config.toml
num_key_value_heads = 1
intermediate_size = 1024
vocab_size = 4096
beta1 = 0.9
warmup_steps = 200
train_tokens = 268600000
max_steps = 8198
dataset = "wikipedia_en"
Each number is 128 + 24 x the weight over its row's rms, rounded and kept within 0 to 255. Layers, rows and columns count from 0. The size above them is the row's rms in percent of the matrix's.

# layer 6 MLP gate, 1024x256, rms 0.061, rows 723-739, columns 64-127
size [ 99 104  98 102  98 104  92 103 104 102 105  99 101 106 106 100 104]
[[105 119 140  95 166 152  61 106 108 149 134 106 155 149 123 109 160 145  82 192 106 106 134 150 150 156 119 137 119 135 116 112 167 133 132 100 142 113 106 162 110 136 120 140 127 138 119 114 129 126 160 114 110  84 112 163 101  97 123 101 144 110 152 145]
 [118 143 126 147 154 114 109 135 137 118 127 156 168 129 139 142 140 144 151 143 144 145 133 135 159 142 138 150 141 140 145 132 140 137 149 196 116 130 151 108 116 148 123 115 101 140  94 134 129 103  95 136 153 136 122 180 146 142  95 109 100  80 122 133]
 [130 174 178 100 131 130 157 121 124 102 109 142 130 159 145 138 187 142 137  93 105 173 165 144 100 185 140 109 127 145 119 121  80 165 169 117 114 142 125 112 134  96 124 143 176 161 154 141 110 161 130 131 114  92 109 154 112 141 108 144 104 158 109 146]
 [122 129 133 109 124 122 136 191 147 145 129 123 126 136  85 112 134 162 122 116 156 140 116 129  99 125 117 110 161 197 113 112 143 116 188  95 135 106 130 121 158 107  95 173 111 138 127 145 155 148 139 122 102 130  76 137 108 128  85 135 135 134  90 165]
 [193 135  92  98 137 127 161 136 128 173 143 137 117 136 116  85 114  99 162  85 124 136 181 138 106 124  99 153 123  85 118  87 147 130 123 114 151 124 112  91 107 121 127 162 106 128 117 124  97 132 110 141 134 108 122 139 159 150 123  99  90 125 140 158]
 [103 128 139  80 133  57 142 120 153 112 152 190 148 110  86 124 119  97 142 155 136 101 131 105 156 111 135 153 130 118 114 162 132 116 115 129 152 100 141 130 128 106 127 154 108 104 124 150 126 180  77 147 110 118 103 102 135 119 126 162 141 124 168 141]
 [107  86 129 144 101 152 133 150 121 131 166 144 155  97 140 134 133 174 106 137 158 116  78  85 112 137 150 146 124 162 137  85 177 123 178  77 141 161 135 121 139 130 120 116 144 143 123 120 128 147 156 106  85 127 138 120 122 107 110 123 133 102 126 154]
 [129 119 138  99 151  96  73 119 139 112 110 147  98  98 132 178 136 122 128 104 180 117 158 135 137 105 119 122 112 147 155 128 101 145  86 145 132 132 105  92  82 161 136 128 125  82 111 147 137 113 157  94 124 143 117 123 137 105  81 120 146 106  96 171]
 [135 101 130 148 107 149 131 141 122 116 129 143 138 120 147 146 171 161 149  99 114 112 100 118 143 115 158 157 110 105 124 116  97 143 135 111 140 143 131 163 141 135 142 138 125 134 136 109 110 113  92 127  84  89 111 128 144 132 108  83 141 122  80 125]
 [100  88  67 115 138 125 134 109 147 100  89 145 124 103 130  81 117 114 162 112 126 169 129  94 126 128 155 122 182 128 131 142 121 119 154 147 136 157 126 127 156 153 151 161 137 145 138 119 162 104 112 149 139 107 139 140 152 159 129 151 135 179 126 137]
 [156  72 159  91 130 152 119  91 138 153 157 131 164 101  99 118 111  86 130 105 141 151 134  69 114 122 126 126 121 159  84 132 104 115 130 158  88 170 128 106 160 178 109 131  91 125 121 145 126 103 155 149  90 117 131 156 100 167 131 159 175 106 128 129]
 [142  78 113 131 104 132 158 111 116 113 151 146 126  81 122  82 110 148 142 106 124 192 133 121  70 178 126 117 118 124 159 143 157 105 125 124 152 131 137 136  63 131 142 155 118 124 135 113 126 111 129 151 114 119 159 123 151 128 161  89  62 135 153 169]
 [157  88 128 123 134 123 135 119 130 154 110 137 155 154 150 159 130 109 141  87 135 146 135 136 126 134 106 120 111 131 134 141 119 147 121 120 153 113 171 108 139 167 204 158 139  84 170 165 125  98 144 138 133 174 137 134 121 128 167 151 130 133 181 159]
 [111 115 107 135 136 127 133 134 114 140 130 130 136 142 146  84 158  94 150 145 155 111 118  95 132 167 143 141 110 144 199 150 115 160 120 128 143 115 119 107 113 120 145 146 171 149 122 177  95 147  62  99 167 138 127 142  95 127  74 113 109 110  95 128]
 [128 107 115 139  90 117 111 170 117 154  66 109 137 101 113  89 201 152  98 122 119 133 151  86 134 102 138 113 144 119 104  71 132 147 124 141 138 146  93 177  83 131 120  98 119 102  96 126 155 114 103 114 138 130 148 132  80 117 120  97 144 136 164 151]
 [120 113 111 175 156 138 157 123 147 148  94 191 122 168 155 124 158 136 140 118 131 113 120 130 126 161 138  90 108 141 143 122 142 165 115 123 155 180 100 107  97 121 158 117 146 124  93 167 106 103 127 147 123 184 147 120 116 106 157 142  93 134 149 113]
 [113 115 163 150 139 160  85 128 128 197 156 102 109  99 129 107 137 154 119 126  62 145 131 139 105 169 164 122 118 150 135 148 133 117  93 134 165 113 115 123 123 119 151 126 137 124 142 126 107 148 111 147 137  89 142 115 166 119  73 156 156  83 141 111]]
# layer 6 MLP up, 1024x256, rms 0.0628, rows 723-738, columns 64-127
size [105 106 102 110  98  99  96 101 101  99 105  95  97 105 104  96]
[[133 123 113 151 103 127 131 110 117 111 123 120 138 105 193 101 103 106 182 182 162 108  78  95 119 120 113 132 124 106 148 107 133 143 136  81 134 116 127 112 159 119 187 137 133 130 118 142 150 153  96 108 129 107 114 117 137  80 155 150 100 140  67  93]
 [134 134 115 107 152 108  98 200 129 110 105 127 113  99 112 133 122 151 170  90 153  90 136 133 120 104 124 157 177 139 125 179 116 128 134 123 115 121 144  98 121  71 120 142 104 142 101 146 116 116 129 127 113 117 188  99 119 133 116 143 168  73 117 173]
 [126 126 183 119 137  97 151 151 122 122 166 116 108 156 175 138 117 122 145 100 129 144 104 127  89 170 125 138 138  96  94 105 169 117 126 132 134  79 145 111  99 158 103 140 170 121 136 105 124 148 159 128 145 146 131 120  99 145 125 108  87 154 133 121]
 [125 162 135 162 109 129 118 134 123 138 140 105  95 137 184 130 107 140  97 116 109 129 115 153 129 164 125  72  97 157 117 152 136 157 177 134 113 154 132 141 177 101 132 113 132  84  97 116 161 148 170 147 120 107 145 126 163 140  78 101  96 122 134 149]
 [127  95 150 114 110 121 137 128 139 148 138 153  96  96 160 138 120 142 158 122 141  85 129 155 138 143 110 113 128 114 172 131 110 123 135 201 137 124 154 138 118 140 147 118 117 140 142 142 129 108 127 117  83 114 108 108 124 133 108 142 116  95 151 131]
 [130 105 115 136 107 141 135  95 138 114 117 188 103  97 134 124 106 161 119 175 145 122 140 102 148 147 155 125 111 104 132 108 127 138 135 110  67 135 146 155  94 118 126  73 126 111 121 117 114 137 155  68 126 138 148  83 111 162 135 115 145 111 108 139]
 [ 90 129 128 150 123 179 111 130 135 126 138 139 138 152 128 133 177 161 128 154 189 117 106 155  88 152 134 181  89 121 134 121 108 133 165 140 131 113  93 145  84  51 137 111 161 104 166 134 148  94 111 127  92  97 132 149 126 111 165 120 136 131 148 136]
 [143 130 139 148 121 138  91 122  95 122 147 119 151 146 124 119  98 140  95 126 113 118 139 134  90 147 125  94 117 111 130 113 119 152 140  91 128 172  87 124 134 148 150 109 137  98 130 143 153 172  66 111  73 177 171 117 146 118 123 124 104 102  91 117]
 [120 145 175 120 145  93 110 121 115 128 150 122 130 133 101 128 128 127 102 108 111 117 131 152 163 126 116 127 171 102  88 129 135 189 172 129  95 120 146 142 106 151 139 152  69 125 131 172  82 146 131 129 116 138 118 120 135 130 110 163 105 148 127 151]
 [117  77  90 129 137 101 138 108  87  83 112 135 115 124  95  84 154  98 139 154 138 148 102 140 114 108 119  86 101 122 142 106 157 160 108 117 148 120 115 136 141 135 106  95 142 139 127 110 149 118  83 110 132 125 142 128 102 122 112 102 116 139 160 137]
 [101 152 119 126 140 152 124 163 116 154 123 113 123 149 188 151 152 139 125  64 160 112 119 118 120  58 123 114 104 130 139  82  92 138 138 136 133 132 136 126 110 108 131 157 145  95 117 156 134  98  57 132 144 132 118 133 145 109 137 116 130 158 129 146]
 [146 175 130 144  73 124 103 153 130 119 105 139 192 114 142 147 134 159 106 148 127  82 102 117 113 136  94 125 135 160 110 155 105 112 100 104 127 114 126  96 155 132 101 138 123 138 176 111 107 148 146 119 123 123 120 137 143 110 115 120 133 143 152 151]
 [167 122 107  88 131  97 146 150 160 134 131 118 146  67 166 118 115 140 118 120 129 140 124 112 150 145 152 148 114  99 110 129 167 128 139 126 159 109 116 158 130 115 107 135 120  73 135 135 145 123  92 105 109  84 112 123 126  95 125 106 102 122 101 126]
 [125  68 130 123 157 123  99 151  90 119 131 126 119 140 150  97 117 167 130 182 117 149 162 145 131 122  84 131 114 133 140 156 134 110 129  82 113  95 139 109 157 127 114  97 119 120  84 132  97 113 151 133 130 125 128  57 130 193 113 127 145 129  94 144]
 [175 114  97 113 136 158 106 168 123 113  63 155  97 151 140  93 155 126  96 121  98 136 169 121 143 100 103 178  89 112 129 130 134 143 144 121 108 119 142 141 123 143 104  78 167 123 161 119 144 126  98 133 139 142 144 169 123 112 145 153  98 138 135 175]
 [156 103 127 122 128 156 107 114 119 104 157 129 119 146 131  84  93 110 122  85 137  97 122 136 126 152 138 142 128 150 159 135  94  93 106 160 123 100  82 129 140 161 150 156 156 104 122 180 130 153 111 137 119 154 138 151 137 129 130 107 147  89 105 114]]
# layer 6 MLP down (transposed), 1024x256, rms 0.0212, rows 723-738, columns 64-127
size [105 103 102 107  99 101  96 105 104  95 108  93  96 103 106  98]
[[143 126 118 191 148 107 134 121 118 132 130 164 159  98  68 105 142 137 144 144 119 155 123  74 106 135 136 106 111 110 112 110 140 147 104 118 137 133 166 138 122 193 133 152 156 159 130 176 130 125 114 164 171  70  99 131 144  75 125 134  82 138  82 145]
 [145 139 131 122 158 137  91 115 116 125 156 146 121 140 133 141 162 173  84 170  80 137 130 144 106 111 121 136 145 143 127 148 130 129 129  92 109 138 120 109  90  72 162 149 146 116 156 148 142 105 120 133 156 131 123 151  68 124 122 151 119 138 123 148]
 [114  64 133 136 163 152 132 138  96  75 118 118  93 122 169 135 170 128 152 102 141 129 141 127 121 179 124 121  99 132 104 153 128 154 110 140 131  70 130 158 136 134 117 108 155 136  99 105 138 157 167 152 121 149 139 112 108 140 121 147 150 147 110 127]
 [119 155 127 165 126  81  95 128 174 147 124 173 138 124 139  93 116 143 122 126  77 128 124 150 126 118 139  98 140 115 144 124 136 125 148 100 128 138 154 133 160 113 129 132  96  96 105  85 122 133  68 163 155  96 153 108 150 133 117  82 144 113 189 138]
 [133 114 119  89 108 117 152 133 132 131 158 108 106 125 176  83 123  91 105 122 120 150 124 115 104 157 209 144 136  97 101 142 147  82 162 104 126 163 106 125 166 118 144 121 141 102 117 171 147 142 160 120 121 150  83 165 134 112 152 129 137 102 115 136]
 [143 120  98 121 120 161 112 142  68 126 194 100 112 107 113 103 106 137 101 153 114 174 169 162 172 144  82 138 144 148 149 119 120 119 134 112 161 149 136 129 159  97 113 110 141 126 161 102 122 128 126 123 121  82 146 127 144 152 110 128 177 118 130 110]
 [128 135  96 103  95 119 128 122 150 105 126 126  92 130  99 113 163 171 119  97  92  96 119 129 136 129 150 144 135 143  74 156 115 100 125 140 108 128 120  93 183 161 111 127 142  97 111 109 101  94 150 146 140 138 157 142 130 181 102 102  98 104 133 121]
 [137  99 122 111 108 110 122  99 123 129 126 105 107 137 137 135 106 148  68 115 114 125 111 172 119 135 156 153 150 127 145 167 154 138 179 131  81 149 135 118  66 134  92 126 119  77 105 132 170 126 143 123 105  99 116 121 105 175 121  83 151 153 123 110]
 [ 97 127  77 172 140 186 161 161  89 118 134 127 105 152 193 151 144 142  88 135  87 116 171 147 107 106 104 110 135 129 167 111 127 123 102 129 123  88 119 143 159 117 125 144 150 100 155 140 117 139 115 160 134 157 156 135 143 143 107 118 146  90 114 134]
 [120  93  91 170 132  84  80 142 124 136  86 128 104 110 106 103 107 154 124 164 117 141 134 161 104 141 129 118 120 139  87 159 147  83 103 116  68 125 112  92 162 134 163 117 164 129 118 124 112 115 117 120 128 165 147  99 104 104 141 138 144 124 145 130]
 [123 153  85 123 142 142 128 114 116 156 130 110 136 138 109 108 134 120 124 113 141 152 123 130 124  92 170 139  93 139  98 123 153 120 110 163 130 193 147  80 146 112 113 141 143  82 128 139 136  85 103 164 145 125 107 103 130 109 126 170 140 125 162 121]
 [173 141 112 158 160 108  98 128 139 167 129 127 120 144  92 129 129 165 124 133 162 119 160 128 167 100 121 109  81 137  79  84 156 154 142 112 150 175  89 134 121 122 102 135 121 151 118 130 153 125  98 111 111 132 130 137 107 144 152 144 139 162 140 109]
 [ 91  92 151 143 118 122 140 131 140 137 130 141  77 113  93  98 160 137 118 130 163 130 105 170 107 131 175 105 138 147 167 134 172 155 144 119 147 129 133 164 111  94  91 154 116 152 100 117 130 140 109 141 127 125 125 141 103 156 118 108 137 119 142 108]
 [153 101 125 109 144 117 121 153  76 141 136 142 112 137 144 100 148 114 156 133 165 126 153 124 134 174 120 108 162 139 161  77 115 143 167 131 154  91  99 116 117  79 110 141  92 120 122 139 133 120 145 124 126 117 130 138 118 104  81 135 128 135  94 122]
 [127 154 114 169 136 108 140 140 176 184  93 130 116 120 140 110 119  90 121 128 139  84  82 154 158  98 130 107 115 147 145 152 123  90 131 111 197 133 109 103 134 161 101 125 106  92 135 113 115 109 128 136 110 112 145 121 119 123 129 178 151 149 163 120]
 [ 97 108 138 149 129  84 149 106 107 139 125 130 124 166 157 159  96 157 170 126  95 102  98 145 144 131 143 123 106 148 137  85 117 105 145 134 181 135 117 140 109 143 114 111 120 148 132 126 156 126 175  89 104 152  88 125 145 136  98 126 179 167 129 143]]